python train.py --n_layer=15 --d_model=256 --n_head=2 --n_kv_head=2 --head_dim=128 --d_mlp=1024 --vocab_size=1024 --activation="geglu" --norm="layernorm" --norm_place="pre" --norm_eps=1e-05 --positions="rope" --rope_base=10000.0 --rope_fraction=0.25 --qk_norm=false --attn_scale=0.0884 --bias="all" --tie_embeddings=true --parallel_block=true --init="normal" --init_std_qkv=0.0317 --init_std_o=0.00579 --init_std_up=0.0317 --init_std_down=0.0029 --optimizer="adamw" --lr=0.00147 --lr_mult_qkv=0.5 --beta1=0.95 --beta2=0.98 --lr_head=0.00692 --warmup_steps=459 --schedule="cos" --final_lr_fraction=0.1 --batch_tokens=[32768, 65536, 98304] --seq_len=256 --doc_mask=true --train_tokens=483100000 --steps=7520 --dataset="wikipedia_en"
Each number is 500 + 40 x the weight over its row's rms, rounded and kept within 0 to 999. Layers, rows and columns count from 0. Numbers have three digits each. The size before them is the row's rms in percent of the matrix's.

# gate: layer 2 MLP gate, 1024x256, rms 0.0939, rows 71-137, columns 128-191
# up: layer 2 MLP up, 1024x256, rms 0.0866, rows 71-137, columns 128-191
# down: layer 2 MLP down (transposed), 1024x256, rms 0.0847, rows 71-136, columns 128-191
gate71 103:534472492498506491440500555479541538442535537466482540552499460510584515459547460533450488528537482444489440548504526484441461473486492467532462506511456544484475480358556544512499392524479475
up71 102:517604540529524534482512460439514528488536529531417468449503500486538485502485479446506483552484500492464469470547435466460537562532455485469505568500483481570523415543605486469514463497478417
down71 105:439486470446558424492475529520553531488500491490512470544436537507512537547461452532531501475523440496518466553535529474507496472484500449462483497474535461517485489495451463529525524519473529
gate72 092:499475418475460499471504527474497500518473553541495501564466544531514464457547437451555512492539391448528535531451472529433511486493553493530429536544510492443488518512456488571539517448538510
up72 086:472546494522442547457506458542454482477468513552438469562471507504481462501398559464461442508505481609503545490580560471482547439609561552569478517531505484557535514563528512547448519472525510
down72 084:427539513546490526486460485495542464413538515516457519550507471451487456510418517453415501507520532490462425528526459483483478491549504591547487489536525515584502546472561521564450537458422526
gate73 104:532496489526461503504505426503531485473525465533464552519457453469564422462576430493477485558576478497449532459487588487540517469477501437525562524456525519502483518495508441527516529477569461
up73 102:530514526510567447549484456511459480535553527463536462533593516516460582445490503490498493492469509489520516489508457538481552528531469571450476516519517533493554475475430617491510538446521470
down73 104:537513531431503502521453516537541458496511470562490560519520505528431443541464484524502553491529494497564468475494509487480532488502484538495480509486510467506500476492444568585413513487478518
gate74 094:419476467500600415498511461539527529473511523502557538555410557500547595512576479477596525520563488431477556552470472528533577496470539541474488440535532547532475506536449424514495495548435522
up74 105:474488546493510555519438454538502456618533485493495504475454516534440477570539458494541556483500566526487594461468470540480551495526464513566484485513464544552509472438479567525500518467589503
down74 104:587513551433502526486488499494485484556599466493444449442545488525405477474495460514518488537542519494419568378509543525488519529559486504537479464499434522463507463544530548468587539457600469
gate75 104:431490519507441466465484543445504504511479511561479407506500499507481536506547538458482431507511463534529562444531502461505464447519508513586448509563510533503546518508486455497520554493507541
up75 108:451525504480464542493494561553502498475542547507438472570574518490554517488522532417442479506551540544527499388565406485486458508521544460501474521431491552490552417480538483484562567495520528
down75 099:501501506482490569477509462488562490459542452473496580419469421487534466453501478526589542458463438504467474493422530492559528483450517554441494479568517492484477555456412469464529495470495529
gate76 105:474457532618511494517523460530504420459467529531444468522500502564481526490526516574498473585462527480486485510551402459506467436516484428530511491516526544556531530490472491516503480494465506
up76 104:552597439433510466559500537461406536515553466531573547562524534467500450493563421517459613473522459456492526516482595534541505515559566500560443491428481491491487492548470520456500490503571417
down76 104:442480510487465424454552482594525427436539513499451534484554540494474514496520549508585495508484475445504544472475501480474497512567564459509470453497590499513455535516526516492497486457440580
gate77 103:454503481474564542514510454522530544454488595470461532506488489515478511455542432538488606530579446534488510566513527429509521401514457454513422538542506500521470515509496521463499492538509497
up77 098:480506503536461553514520527544519536489467593592537445553531489510450487509510444482453552497517485583473531420538475475522502498565537494454479542498454501471580403476524525470553494566523493
down77 100:420478410513491524486446571468529567483567563515602432493457494459442481463500524470534545479513486527578515547500461444541477402503485547501530435507481448521493502478442557521551528496504524
gate78 100:490442508495563440522476546501557499469575512441521540537463461582504433486501517473453531495532463498522475481469504512491542495443448478499467521533518520447546476504542482517514557463542437
up78 106:538519474566509492583508554470582517487436563488494454566527468538473561484526429471489544535480508464484514444505463498478486478502560519458495556555555576515502490537501520493506536534477412
down78 104:483543534533498426481507509479532566509504468516460474479499502450521478512549518481422546521559506488530481522571526527539503481543472544458537509467557521513621540484537477526510541492496570
gate79 099:567534579479495475510439436620447508421482470469415517535508526414485493495504443503504445488530470557481514490573493470527512453480459515461535547516500498486515539495474421549526440460493473
up79 100:520468541506516549450498485510510535507468550467593510495460471497515504489558420508467439511500482507459533451434467487454537425437455400480488510467497480509433540526476539547526494516483541
down79 098:469556491420496575418591393434507497495444518476414509444434482559451474505537554475506484511498520496427566412470533431495511504533505465509539513458469485513471474501502442494570412471471397
gate80 097:515517537524509460504498511565463445489485574453546565444479557476507523460534421461476466450532478407467516467492500468570484550474452542474536529569484429537481433415455457470539497502534441
up80 098:553436521498549462499410524587453488525467479498504444588542574545418518514486492539478496509442524502388492395520517489468536430460491520557545506460530508489501499553543490504565489494529513
down80 096:491492485439502473481547457486536457452481477497517474478515500596491485422504535578536508481457480443485484470442532500552485496417482479596534519497454490579474488506518447579494489557455445
gate81 109:420458491528519525533443493552461424509410524527528511546519578497485539452569471522498538515515496487450515507526569483459568472552425486552481489540475441564489487522454528449574506518515429
up81 109:546504488542476468487546533479468477521465535476481565498505518505594519470576549467492419506462503502469512502495485519558512454483480493510463415446428453513523439450520515534485476511450477
down81 106:461388457466465369487519551519508517515530567507490459527535619500436563493484490488513500463551499419492553555466465456493492551505531514440483502468470486499526496472475580521500460518557517
gate82 099:477406422509487433499419528517446409474444454567471540515427536519506515590522522506544455514524467507491540473514505557475545463484587445476515546496520474530467513556487458532480486505474488
up82 098:407433471512512571449473528450496437454425563481542522437580462508525548456502479468456401475511525483480517455441501512499529512405530500425471517500505475527498482472415513481501456525500531
down82 094:506490560453553532463485528441504510446480520510471464518528494464514496477598413575491423478557462559464533501490520508427505452509506500578504565459564520402436512479411419478486469536569529
gate83 100:500534507468510522487480508509430531519552483545498534491550470486536457494521506519534432480563476564526488536547478459542457535502477553485427494436462473444471474530437451476504505541530469
up83 103:532533557545411536561472528511459582560513510513500526518560503505579498430513509495470485526524498592449484455467461558521512530477475488472470393485500425540542522456474524529455491508501488
down83 100:466510454592523473491448510481485496443446530488443470491504556538505456557526415445439473426488490485476517467545502531482565551453566473508485549522583521532477472466537474484504505496502457
gate84 101:524568523493465542468472507450532487455471445491502490515461470511579465409460481483495484566555516559501510458557519385453488553551504530478500526512515468555471447396493434517507418530448528
up84 103:554518462579505508565521505499531450509574465535468458541514502426520566437541486499498528469509568492438526502479440497536507491574476554591502461513431544493525489487473468479489500504475473
down84 106:543485518452476509475525449511506530439521515464526527534536493411504500428508484573573479452504453522534529476492496504468462495505548462409559534480462503461549529494523540507548462488453524
gate85 098:439480546528498502481423511520577576548504515495463477603472485540514449501453525551414486524531537457510474489542489447515474502425503511456484523543465520456443428447509445535452483530499458
up85 103:501521511496485456426471533534480463499560494458522562467532518514465511538583485469450469505476592464513584504523464487589474573476493533462578447542488502478506444440517538499509418501538481
down85 103:490454445471527504529583494538486477458533497479531443497463552502556467544494521541444519474463528539509542587574568518559419502520427519457475504500446513499553489517543448499483472442536502
gate86 097:469613469499448506503497504470555472500514579446532506535428490512523501452478564507499454491498478532560537430588562511585527457469499513503513592505399537461523489477520435470582513481492544
up86 100:469507520546606481511441541528452456545488437530462437496475557495454503553468556495494439492473587487550437440498508473514519465534516539514581536529516542567513510534516560494504559519503420
down86 098:523463505495415555520524519568478521491514503558449517523491505602511493477464552509484612450570507532537488491524478512428481500462528526491514502516558524504464494510544488505499531515505505
gate87 106:491475380546489462502504474557436489474527451536482442530455577480536551506492513491493514517521516448465484543514546496463521480460536395481444500468501574477523444551527486495531534501497492
up87 114:479533447519520501507496486510491429547509532521501452481499544505528469521514502417506469527470543541470534518510508480516507445474493496471524488525473543530505481563515434548468502534479479
down87 109:503473560476540579533424504359476569516477525511512474475506529580472535518489484497536461593478515545506552400523558449528513461500479460568498473442518552496516451454496447544517537405508515
gate88 108:537487461473432484566479544481496586460461517524473515511523601482513535505482454469494497572410546505445451493535495473490490412571436468518465472482584493537484424547451471514585475508462485
up88 094:489459500585509524521457516520521493536502434476488617528455435543516491529461423596501451430506493518492481468490443497516551424493484459496534524438449565430469433505513530471526515491524476
down88 096:490504471536507507537489479442463525547467508519546530559481473594575453439509527462513478497470525493514453495464537473504500525486471440556490536461515506464542425552561494535551541517502479
gate89 098:518500486529460493509468468514523557548499493521487466440498538452504459484594486438435554443476452455460548494465455512570583532580519528482533486468492496556468510539443492485516540498491489
up89 101:489389454566470448499540510483552492504494461450533497532450580485464536452549517472419462507482514514601487547441512566492519562499450510496549477471529530581500528476478520494437497481508493
down89 101:522471482523389535545510518501533482482453555497566557534477465534447460529570567501435526470477510484534490557555487453477467483512500477462500578483515487531550531531483540510484489456484576
gate90 108:506517475508533497559451479411522501511505547477505527527511466475465473498546483453468538476543460478503495514511475589505495477481524538482458480498506518489484476535487393488478496508575494
up90 107:552462504541567499465384486519471538479493510477444505568458458514405506404570493509485520505543498481511481473512489515484500540533577483490560512553501523476462514435494465432474497575441508
down90 104:491464485506532568463504506448470489508494527498478515527575521526546478423511524545460499500515443492463464508518569532479551488567516449405501562512539496536431544465462491508456520511443494
gate91 115:480525472476417489540434479520467505392503538570491554525595552551510414512518556507464484555482513496482468464573482474576519506433519488543477515515491594522523459468508430503585460486490527
up91 112:493555504564524480511479558586410467533496443551528512511482493555518506551446434477531525560617466495440471508517556486404487516514486523536495579525510510478543443496513426467577513496527506
down91 112:571502461524519494494481460563502450523555531531478513491431490476556522469533439498515471528381483479525486486441523498486401551498478490460543484488541566503505432512537619526475552468474501
gate92 101:514471487491535500531442452552411522587457497483526477545513532585491475558544473484418454437564499521457514536529511452490529540440511442493503549458540591506481592522466449432550478503562477
up92 105:552489518508476525516554541387564513460618478561484494479505406447522510436443546534549496606534462516575532436463537549501475569569487555508486492453528457480510506453550481447499519568481527
down92 103:516490546495458546479472455540506486454484465490475456567491520502499480388497462487511429477565475546549566435456511554531508507473582509485535524579481504420539529487479434457567501527449500
gate93 096:522556489553504435457511486537507549482489551476459503439535505413426502493517544524553458492449525537429562564535489505584508509491518548571456437460464500472459479500454585642401494449478529
up93 099:453497510488576465567466429502508593428489504492541534521511556511540442483499503520507531469504450516416406534492451465561508513491457528484536507410469509476556548507492441461509426486523516
down93 099:459435557529457440510515563521476472547501491493495515517491552476441523513533474428479472424608500469473487556516513505469549531536534545516420484521572484444455504532461522519509600520440481
gate94 100:485457485479491516564404447504451544530554467515449499546565492523497467491527443543458581444479451508415490453519520433483490504518482483454467542442538513556455528515499491564497475491518467
up94 096:511475459452527535450474480396464555567493515500545545434541599527554418516482534447472541499531454557546547516521556511433528533511529489466356573496492472489477589511504454454551497431456554
down94 097:589553469508477492556441471426461463493442502528500550493414480449588489501487579551516517483515517540462491431467503506466561548492462487488504570508525589462422450526539417505507530498478516
gate95 102:512515584548522492514450477523481556557508462505577403562477494564498526457523525511468465532534483457500543455517508490422543500541495526533466550489507420499464549562455521515511576404479509
up95 096:514528536457490501451480492465503544568543484500548481470544484496540581446582449499505494565603549453464538524510384516551520532512521497516493464531495448466474468422522441556501447433510526
down95 097:550534529471482487485462496515472576507533468558506574445526391505570544450553481560511446490500527499445491481473491519466565500553519481560439506465443523504458429486476483424465522442499517
gate96 105:507516448523442491430503552527518519487465579495449537504459504478483430455462497464443527457489513483519498479503548473497530490489523553520563513495461445430451412486478518510487553500529477
up96 120:444489446468504496460512509484507531510553501524537434485448496509503494536437553561494458588490542420534515535561490467561452480496445469526512468494540567536523525490519504518512468404494543
down96 109:446509450432506468511403471483556516522511565471548415501437524578485525519441491624481501477553426390504463565553504411482539488528523543526555482449445548574529500548490460487520448432532517
gate97 103:492513489566440534528498537493538490439468526591508483462404491526546492513427538486430492538469579528470474422543492504522414499486473495486507526487515554551469492542452471538615473489493463
up97 106:491494445475470528514560518364593513461450449500462473440484574452500549510439523515510547543463502457494491535504517572471504473507503525491506472494527470545452468514528452582548460486483457
down97 106:582485528446463509534479503442459521524536497512499499439540572491498480523523439504520565445498520564499504513513476569552516555524468514448372457459488507492537498531496516545451435516529551
gate98 093:556505471473497479498442500501547484511501500467460450462540481442449498500457539501484497530559554481512484519520450509499562478422526440495552530508473527446513519502486500450502446535450499
up98 092:485612520491458456468512504538542483501425501502497511508443521427456512502510486521509433528532571468492500499480496485482532499493505546469587512494490438525470479483506506435544543423469489
down98 095:508487495503455499487438563487526457538521520485507464566524570506477485476475538484525578474475506448608535456577513484521561497548568510537513472557499538590497526482533477479501472493507486
gate99 095:457495458489524497500525516463531541506539588423526519456478537470433438522489520453415536497496462434477521501436454536505477466444480499561446525503484559458418387537502458551541513552521495
up99 098:421481470479520534483490533486524518514502575461531381503498497496452518504552484521516579426530490494493541553456408465526604561484458530430480461522521555489499457531466505521558484498475452
down99 096:515507539469512563512554532428482509554531537491547528504450518504418476521478486479462535482532403583535457487478501515560500466456487498539521459531393513460512495541435575548572550482502495
gate100 107:518472457525504501492458522434508494516419468554522531437540506504510487463486586528477525520482495531462499404489557498518454508526518482517450556445543527509404500496435492393513527525473499
up100 101:461487464506514529543541491545504510482480516557430573467497538503484455534502557474460470496542477540500517482484517522484429483539460587489536560449485429552525497559497530530549511522472481
down100 103:493487551463440558538507566430518485537563435541479589551445555568559548584505478499512515520423462508538510453483478502521451506546539458555519479498549517519513490538560518492451432451477439
gate101 106:495472530468468492528451530464506454498423538500554526496453499506522585488520501471443517501579496528442460501528454461469558446474465519496476514608501482400502482461506503454492472453430422
up101 099:574538587511436516498499423549446530500471451532469459479522473509527508521437564477530492589507467591428443485506519482546556550518466489506474486523527499520505470518521441439459476584537501
down101 102:521558524506574479536414485508510507515514484476480575499521464569445429493460581480569433498393525490494500478490471487610512518563503463491464431470548532541492430493515478477504495535444476
gate102 097:518554495481523457500495531523480525460497504620461489568494507560461431500574532549497510472556492521485531464559520471506453542507454553430472533491461498530483518470524504448506506458475454
up102 100:509482462589508496481511474526450513487459539522502469516433484473535479420472519480470515484513474476500532527509590479442505518508525462477458498496501515494503476502529477474437487494533438
down102 101:518510502540475552536484411558514529435499475499459568502483521525545515454549453447433457468459460567512449538434496581427579487486517481433531532456487457464498503559431490462493507521556504
gate103 100:554563493500474532458510404422530496478503526442481573473555512500537510434496467529529484531534501487463487519462446503441538528561516539551479532551512488492431495523457419535518464481470428
up103 099:459468455525526451473509493579488537409531550552445475520510529515551496481507424538509491519480529517433402495482549472485502529561456506545489460495553459521584511540502481481513444484533541
down103 101:534536553471446414516408499498449509425497475456486539529501543489472549421477405457544472488474530479501522558529505541531493453438503506533513480493429538514524541469520508494499503525478526
gate104 099:481462507384523484503427497486476551523535593523537526511472482573435506481501489509488500510550459489480483560500472411524551468501481432472470491476531517493492558552445520525552505562529402
up104 092:522539507509531587512536535477556542499523500520508447478419515575504507486524535544517483508536519520543557474485459535553472518483461432541466490457483480512493486473537556483486508508494570
down104 094:531498426460579434533501519501448481557535624514521524511511555573466513546519482545567490527536417516487490544417501453542550427496539483524501528491446528440512501462423472528493477550548561
gate105 103:606516515525479470503482445546501579503573483510493451582499447523486461465452442485531535525475440462490538520528519493477531483514524506529473531466628531505486481496475439498464532366531400
up105 098:531565531513451504511529424489522490546478458498534489545481427493559591519524511484577526526549416544547498512517523474440464498561437504516483542543506511511569588475498487556516554481507536
down105 098:564493530469502507484568495506533576482512509518430575499533495495575542479541491509528523496619454516478515495507477496543520483495507509551481529561406519545449547613509494495491451483486481
gate106 106:539557460510452491475410559509495483545572466595552501467445477480510509453489509458503479524566624534546601445474484519529424547522520558525514470486547473501489458479445496556442550498588497
up106 111:516525534447532484448505502512543450520452446539456543518469434507546484482501489553456483513529517494522527570449515572518514525468529514508541528506539547438491489487460444535462547534482514
down106 107:467516442495503473451400488527463480494493484538518506570499526463496487507545511513533467499497545496572501457538480469525507492499459469526490459447455463520477479513447516538497524533462516
gate107 104:508495453480465465525466507445524446479468506436556509438537492541551480386425487491512471487521471458444474513534536506457545538478551498521508536461499542500580543533508424472536467509513399
up107 100:479546451486513503483554559455489446533511525530491452530459580475442491489511553524503487601505426474571573494513541470469485470442498536543459484543483426502465512468479491574502522522453532
down107 100:461478457476479460450478606526548528469560495550479462461480505469484501448477526470475511483489532489550442495508486492562474573540593461517488490537456466507525470474497486540496533504451447
gate108 103:528487485494499505491518523504495442499517543521465509443482453524592462497573468466454454507512449465464538509584532539498502432495477457538475508463554491447524504545534436470506514479525547
up108 101:427489471517532569474522557516455497432533474509476534569560465510522507500487533528417478532485493421437502501604492446544451463505470488540515500461487569523491486500508536490505473504474456
down108 099:475478486522453475443557500455529490492456516491477558569443503509524482509417488495463490516503627497425482475528474488466456442476519500458439515492538469663509553441476493532507447587556530
gate109 100:397486462457557533493501506569558520569444554486498443508477566509466518456450531473541567451542464572532596529500469495496500431507508420455475505519540538488439478510441491551511553466537460
up109 100:487453449527547460480491590532505515487479474551522516468508478584463402467553546535580419497451418416432463500460487539522449496501504567466466510504527474469493500482562528510562500412490524
down109 099:511412522556453508538495561559504464497537516502577514516497517573456499542482543512536493522511561495523516499547505473461470475490482476546574549473580418509451539468545447421527533462521481
gate110 113:516487498448488432415504460483515488434529509488491497518492548448551512463509445435520543517486462490484495553485487541471517470468481470498483486475568545537503487427505507496423438492506487
up110 110:507527472508516495448413524517412542543508529469504544517522444564451544451514533484479544451480496466456498535530447487505502461486502403517479454557501448459429477439548613548504466477501513
down110 108:533483551499491499534495528532415530578521442494536458584475522528513553512468537454539585508493475468482554487531489449506460424513523502472492432530524536477492538434533502534504459439517520
gate111 101:537563469563501464515525523511502419490487492553488500466490503522555545465564483433451486476499472533534500544494457456532556451507461492485483574529485486487605527516493527398534462484528515
up111 101:532478482412501489528437520526523517529517430407486485515563527498386482434480513546447473499563524485493525510513488457526501506534515496460517564522463490489473485443437482470490508558448499
down111 103:529536528499549509506495429486583519529518452534478511552586494465484524410456472424449441518441504509495548492435475564491528463550524443511479495432532444457569493515501491496459445475562512
gate112 103:496530518504539465443477477459469443475494532464508502451452512592514513509480511552465452439528545516542543578516530562493464495469521512489516501481582468507466517560478567574464545534442470
up112 099:486531521507468521487484536512456496493491508548472470573490509472506487497476530437466469465469481553539484449563567508481478483473531395485548518549449536534465492518455553523516500553516412
down112 100:472495473503518459543528523516463578528469505496440532476536452537444534465493574466539470431511494463557549485511439506521479462573439500489455448493549537476500570563515538500492427564520471
gate113 102:483611454540453446579375533433412443453457498516554544476472475527563453448534451506472514499537488470452509498542483454518422469491464548586559511504472560479481493506497522427494533562452576
up113 102:435514492498465474472404596415539476589538569489455513549480523499498503484483503510509512580515522500569479436457451480486519526416532499457547565513496501471478490492501474510573452540486472
down113 101:505512503585562455475443450479571507526568545471477515518497530588517516439461463500443501567496575594493526443522516467603556427518515502478502524497507470435460520543538467519601507491558477
gate114 104:521466530551506505532465523483494463459470469541482416538536411501437548454479456558479534580482515462491558526587429466537497446517430495594521505529521546458540454503535455488540473481504530
up114 098:525470489499468506514435571561392539495586514455504517533477520515509524501537485528421502448450491497499539512518460481546495496508517563517487468495508517501462577476467526401503525536524516
down114 100:509442547489560475516509456563472520496587599518470508417542489505499527468503481550491479495390489509525471536505502499493522516482541502517481483508520494509501532487532529546452524500443507
gate115 096:557485513595507509613527476479477471532459464453448497500528466453461539443521482420481546477516539502435578465524533476483470495528439463462432542514507562498503457565511489412509522514427397
up115 099:431514483528533539503481503465499508396408546483462478547525498439501543515537408499495505464486528442472531534518541452486519454556540442472564462537512481533529477523512479491517479517479519
down115 098:478519402513559491499608521438431505535470567519587483530508489508543559512508454514426485473442502516535487583564458443481511523523447496517521484488512460460551433532467562499489550456399533
gate116 098:450525458463490448536431460535539463506514508485486502531412550513497483526527445534562507423584474468483491537498499510493512524492426420467524589552580488523450564551508421539568542446413563
up116 102:505449505487522508544525492493467502513537515539393469399569540505569506519511503479492382502487509516448517477446517454497524519542454485445505549499533406546510554542488420521547464486480474
down116 103:493503507478488549495470550456430568448504534576559522498504482582529537530546551515534518513446480554496553495511485454426528435499503492538548492504500501516527574487534481497529490521491441
gate117 105:509494404466563462508537465509517482434435537510496594475414556470519538476530457497516491418513489451428533523459470474512531504560476497430516555566555520515480478461503436516554497494526487
up117 097:459485522464444542446484524430421574537502472418542517549522560541496471424486570519505545520489495503543509473482517503498418444547517517549481537563466595474431482467483479550562523559483490
down117 096:419467496473461476497424524504427523528485421472502425433503493436476554503510554546514480508533563473507528542485507488516510547516539460453452490467472607518453420448453493508535499544528533
gate118 098:524526502493501504481521587524460539448495585480479501501472576560506467488500446508411440507504514484493587552559443502523399481517505516508527492510528448505532489487575512521429481474465469
up118 087:502513541520493462549497530578457518501422512454492510542538470517546493489472517496491506452568505605571541452420506523437498527525533486344445496484503552520516490531482545473557523452546447
down118 093:570485577475521490547517494485509515461558426527535434432462464509515492442492537516471453496523516536519488491416498501531481581472515523542504570478473403502581478491479523483493468487496458
gate119 100:469504512536546546455491480489587530535528545543516526521432540559475503520576429500427466497495484522518493507586531490537469440504489525481496460561482497437501509497487473457575480452512480
up119 098:488488484493557519502495526516491453556469483442590483561492472592503558464525527451486432483454517462475508470481576487538598509457490494541503507520504529495541445467565505447438432497478484
down119 096:479465463453538436533474523520499519503541492546539520547551556521484529462559521535479556460487511440531536545586563485535464527534462468466489525543513544546479511483461553511446540519521527
gate120 102:433446548447595528497469481480481486529522566545572515558537489559523571461569471551473518539620474460510511551549487442535496505572390505496473483442453474499477489499502498502542518504460467
up120 103:547544521518502525506537573439470463436501587503487486580470452526503480493481498495442451444536521538549453459491543461509546523541525407524487510514496496577535495503509536473517526550528471
down120 104:473518526550525523514465498447457538548552511538575443474541505530489525551457507566517536465566461469487513480454458438507568470495549529502497509578344521525506517509473523545490481512479459
gate121 101:467476454475446521474471554495511462479480551599490527507515504486499573442406533526460467551473509503511526531466491449466519459476507492530461513457526611527411508541522518577536488489460466
up121 105:463510486510431541527409517472540489508524497476607499465492523514540550492442527512457478595586546503435539454549477485544450487504475584534509463538478492455416475508517504468493458526509539
down121 103:481486560495503495458455529521528524475548464426532429498556465473375496441466494417452437514549529446523477516435497533440535494511479503455478491552423528530553515486501559525525533475525531
gate122 103:520451521546547442573513463509523503506484502586513452443470526504549558507513570594493469535430479502441493514442408546477555434580465518459521554517476521539453452493492542511527527504511526
up122 101:446597464468498509485452553522516442589481567511473501534488469621503493495471528486517435451582513458573553506537448529486534520477543541496491551497468498481521473512534488492466531509525493
down122 103:523441534514570574480493492522481475460501488497403496531518470464457467532430454517470559412482489451485518536495492439462493507478534493512498518514554543394546538474534517565478512402521524
gate123 100:524521379503499474509499488493495468493552533538420456467507508512430526519551445475451531496500434519495545510495529476420532489531552492512469540470510548500503466555525489450549490514460556
up123 104:527517463426472538504482495490527456461492560434534466498564532497491449502410493541490442424505481513478514571501476456455564514497520487504520536517538449513526459487545430521522487479510550
down123 103:441501475468483521531478488418522485523472499542542468535544475504481451542420546429513510451482550519467506554486434449514567499514508494595542488541611490489495467490553502423457555521546517
gate124 102:560478456514424514481449577499496525429489486548500585475576423448433464438549471541506503581487562482466524453565451443538402417422466490563498569441539551526518482464417483458545461502521533
up124 100:542436448529524513432488523492471520469444448538530537466491468455543584516477483538605521480572495455493470497539531546449492527528544420526514471523436470470527466449507490520491528547472506
down124 099:535529481458512496470475430464505537489504576501471533518534515444526534434496495518492486510493465476500510539532516459457554501511482502571434583486454576503510515511513479594464581513575446
gate125 098:505529554451530524518472544444548514505470477507470459532471491482498485512491498498485449454592440482564484528535483458463488516498559458533493562482494438506438553507517510497518565472566487
up125 097:436509535471585465525438476495530465530520511525448558447565502509387529460565534532494551471539539428502488489509475487550507534578448465573489540493498539489538531509558538507513579529436474
down125 100:490500493577481453489458511505529504523516492463541452520499523469493464551562454476516543503571514526465524507503464427502451509526474506476494518486422449575442443498531479545477412489495483
gate126 101:582433484573526499513510506492509471449544481454521524551448515513460485461452499579424490488497516441487454439481539492492471425510496476534494518542475588481475494486441524519541537518521489
up126 096:503518527480448520563477428468472426494517384500510543450491563579546480458464444518512506463493507518499579505425543499546452450607545505461423496462506517507455548417510548511562517450536508
down126 101:564578504483466542554514422502477498485495517475453430445494534447522435513601505464491514451462511577554574461542508487525484445518503515455475542477511552497496528519453531477487417486488535
gate127 097:491514518503565488455428505568472487552429516522513462495476459539479466433523564460481505474562591453479544460462511462480475457513523520496460459603464488447428492480493466442542540528479420
up127 097:549560475507424530586469544533489480454556501520541516483505455523489491390457499531474570501608591463482543492527512513458499484561492450449520585445555524479472459530522577471492494565489507
down127 101:555479471474507494495477516515531504468474532540492505530541465561493489467548511570482518548498528431422469449521480512441482554556499462527572594457480470525466475490531487505510537544403497
gate128 105:571520491521428416403421529592434483481477502532473493472498521535548464560549452528526512535457512496454502488516516492522493514485503484539518493532539489512458529496468485482574496492489469
up128 106:413497421538511439485435491498502427559467456461557440494458457483476558489515485551512549533549520499434462542520534485495506468492446465499457441527470560483517415577560471529537495513444475
down128 106:535515469516454538488483519514514472445476489580507540525512533494440482487493540485466509625480567500470438503536542477506529461556462441527562454444528531481528450457457432502571598549540503
gate129 098:499534461485454468504486530551521443475438567462508555516453465570498493459468488491483462462560497509517525553520541461467480487447488426398411568496544494545509547518523492534463512554526470
up129 109:455479498497486484451538481564495476518475505452524487528514495424423551544445505504532474473459504487519577462533520504450513477511543527501499525553506517536476483478541490552556590491458503
down129 106:411514488477466490505589494520516501504459460527460528517518452415493489542512512446473544469466530506567460565534490484607479445516506450423508526522488487539506506495555494520493494544459435
gate130 097:533464558477515518543477457475415537478572412505482446527556523513530587503563411492473516531592523571527472483468490570484496515544519512474524491488558581515520467586539528524537469523594482
up130 103:509479517550566495450485509473562438528541491480448546516526410424535572488494501492517528529449560530484417500474453543510500502550504481484511465527516473512502498461552404510440506488503531
down130 101:510462558491403479454517495460507491493491553509498473473435475442524554466459517490476466553506487487468495468470502464481555516528522504497484524535513499529424504521479482460461491494494563
gate131 101:503564544456525445479505473512533487513439531506475539467481491522521460502527534459482487445514469471522427459517511439417481438525447468459545483465458471472540510439462521446498557441533496
up131 102:445441465498535532477455516480434487532513602487473486471480520482482526580482502528490467437504485583520493445453494489543570480508514535518457537591522517488481481540514552566581532533455506
down131 103:508412469536516495531499470525537518595451541451531556473531473495501469515559485556498510541472469455475493530495476496546515547524413525480575470519511504474379499536479480544505517382558529
gate132 098:505441454481499523536541450447485496502471483579510452546465558519535536490498589414569502533511486491499502450499496531471525456546547563481487558523491444496484504630502482470552580478544515
up132 105:552483496475466535482456554516501464457499500545506482524503553390477534529506454505496605543569506409522510477563487464466440449477523499545409540583523552457500528528564501499550435489418461
down132 105:479542523479404514542464503538566523510495427460551455461517399490453544498539488504463575483507510527551526484569489495531482503529563485503517491508443437577489477519511486494403418474472516
gate133 083:519468521513563498548448514491532514526504533453491550517501452464457470495534480471491533497570525515546517575435476546485512487531514432531501496529509480440438497512559487455502505455515488
up133 075:520459536577498488512511554550478552494545497518447463576486547479508559556545482444498505548527536474488484480495466507416466523514530464524453510591528443524453523544441464518498527486487562
down133 077:519500558489487511517544452533537535491470524561527494473425461505438476483488484512544525563522514499548517492468522513571528477463492485575493498476513481521536478492454490484540467432565528
gate134 083:491542468518418479534544465526518386563492546521567518531517534503473552504447540530537492517480476493475600494482508502502525484506531523637452510518464562479436461469459478503467509476495476
up134 083:560424529456521519552525528573527557550544556563487507462473501498569574565511541534457432570506519460496494537483407564452545526505508526496474522542480498481445505410413470491484546482466552
down134 091:455506534509474483517491490534413469522496464460540484490508464541535508564513459532458476493484406511528546548457502480420551532503516522493424466541491484530464513485523537482462467494473493
gate135 099:510540477524541499467565468543530482516490518538457478454523483509435452489546447515561571527571400436479582525533523494444475503493461532429493577497473441503479564472465500470505473530510501
up135 100:557553543537426476550511527460481486539542479512503489507518503510568565421467453495474441461464390550473459490484512443473536467528518535483484519456488559595471545503492392498497523505547511
down135 101:501533486485466511520450548425480528534478545553550514497535508482568511472474447440578561489527469516505496455550493543465514473498482473563519518456506595522555466480518479439531533463546497
gate136 097:529458512479499495498453576571527535569507531489445438507521449496485477515467437488449505497431537490466537486554451525517512521492527516470512515485468479566448478497530493533536522503495424
up136 100:452458524506432458423518557499545465490502463511513497479482582511569553436511579496496595565514469398555453537503461529425566455551460555512491517473497526546562552507524524482476534453452491
down136 100:597458548468558623491477471458549467497497584488557499462489525470448475549521479595563432522487493603493442487519468549520474453512568488435539442503542441487421484552509497504594543489526502
gate137 092:486508419540513474522514466511529478481449502471517509548551559467522512432526515460555531503510489469536475541512524483416521507506523438491488569495535534527495401518506481446490486502583434
up137 091:538574537481480488506466449480579458452481492498410523460520514527540462497465566563504489563498565424526428542492407512494487547532447511459505544522489462514483457569573564513456567503484450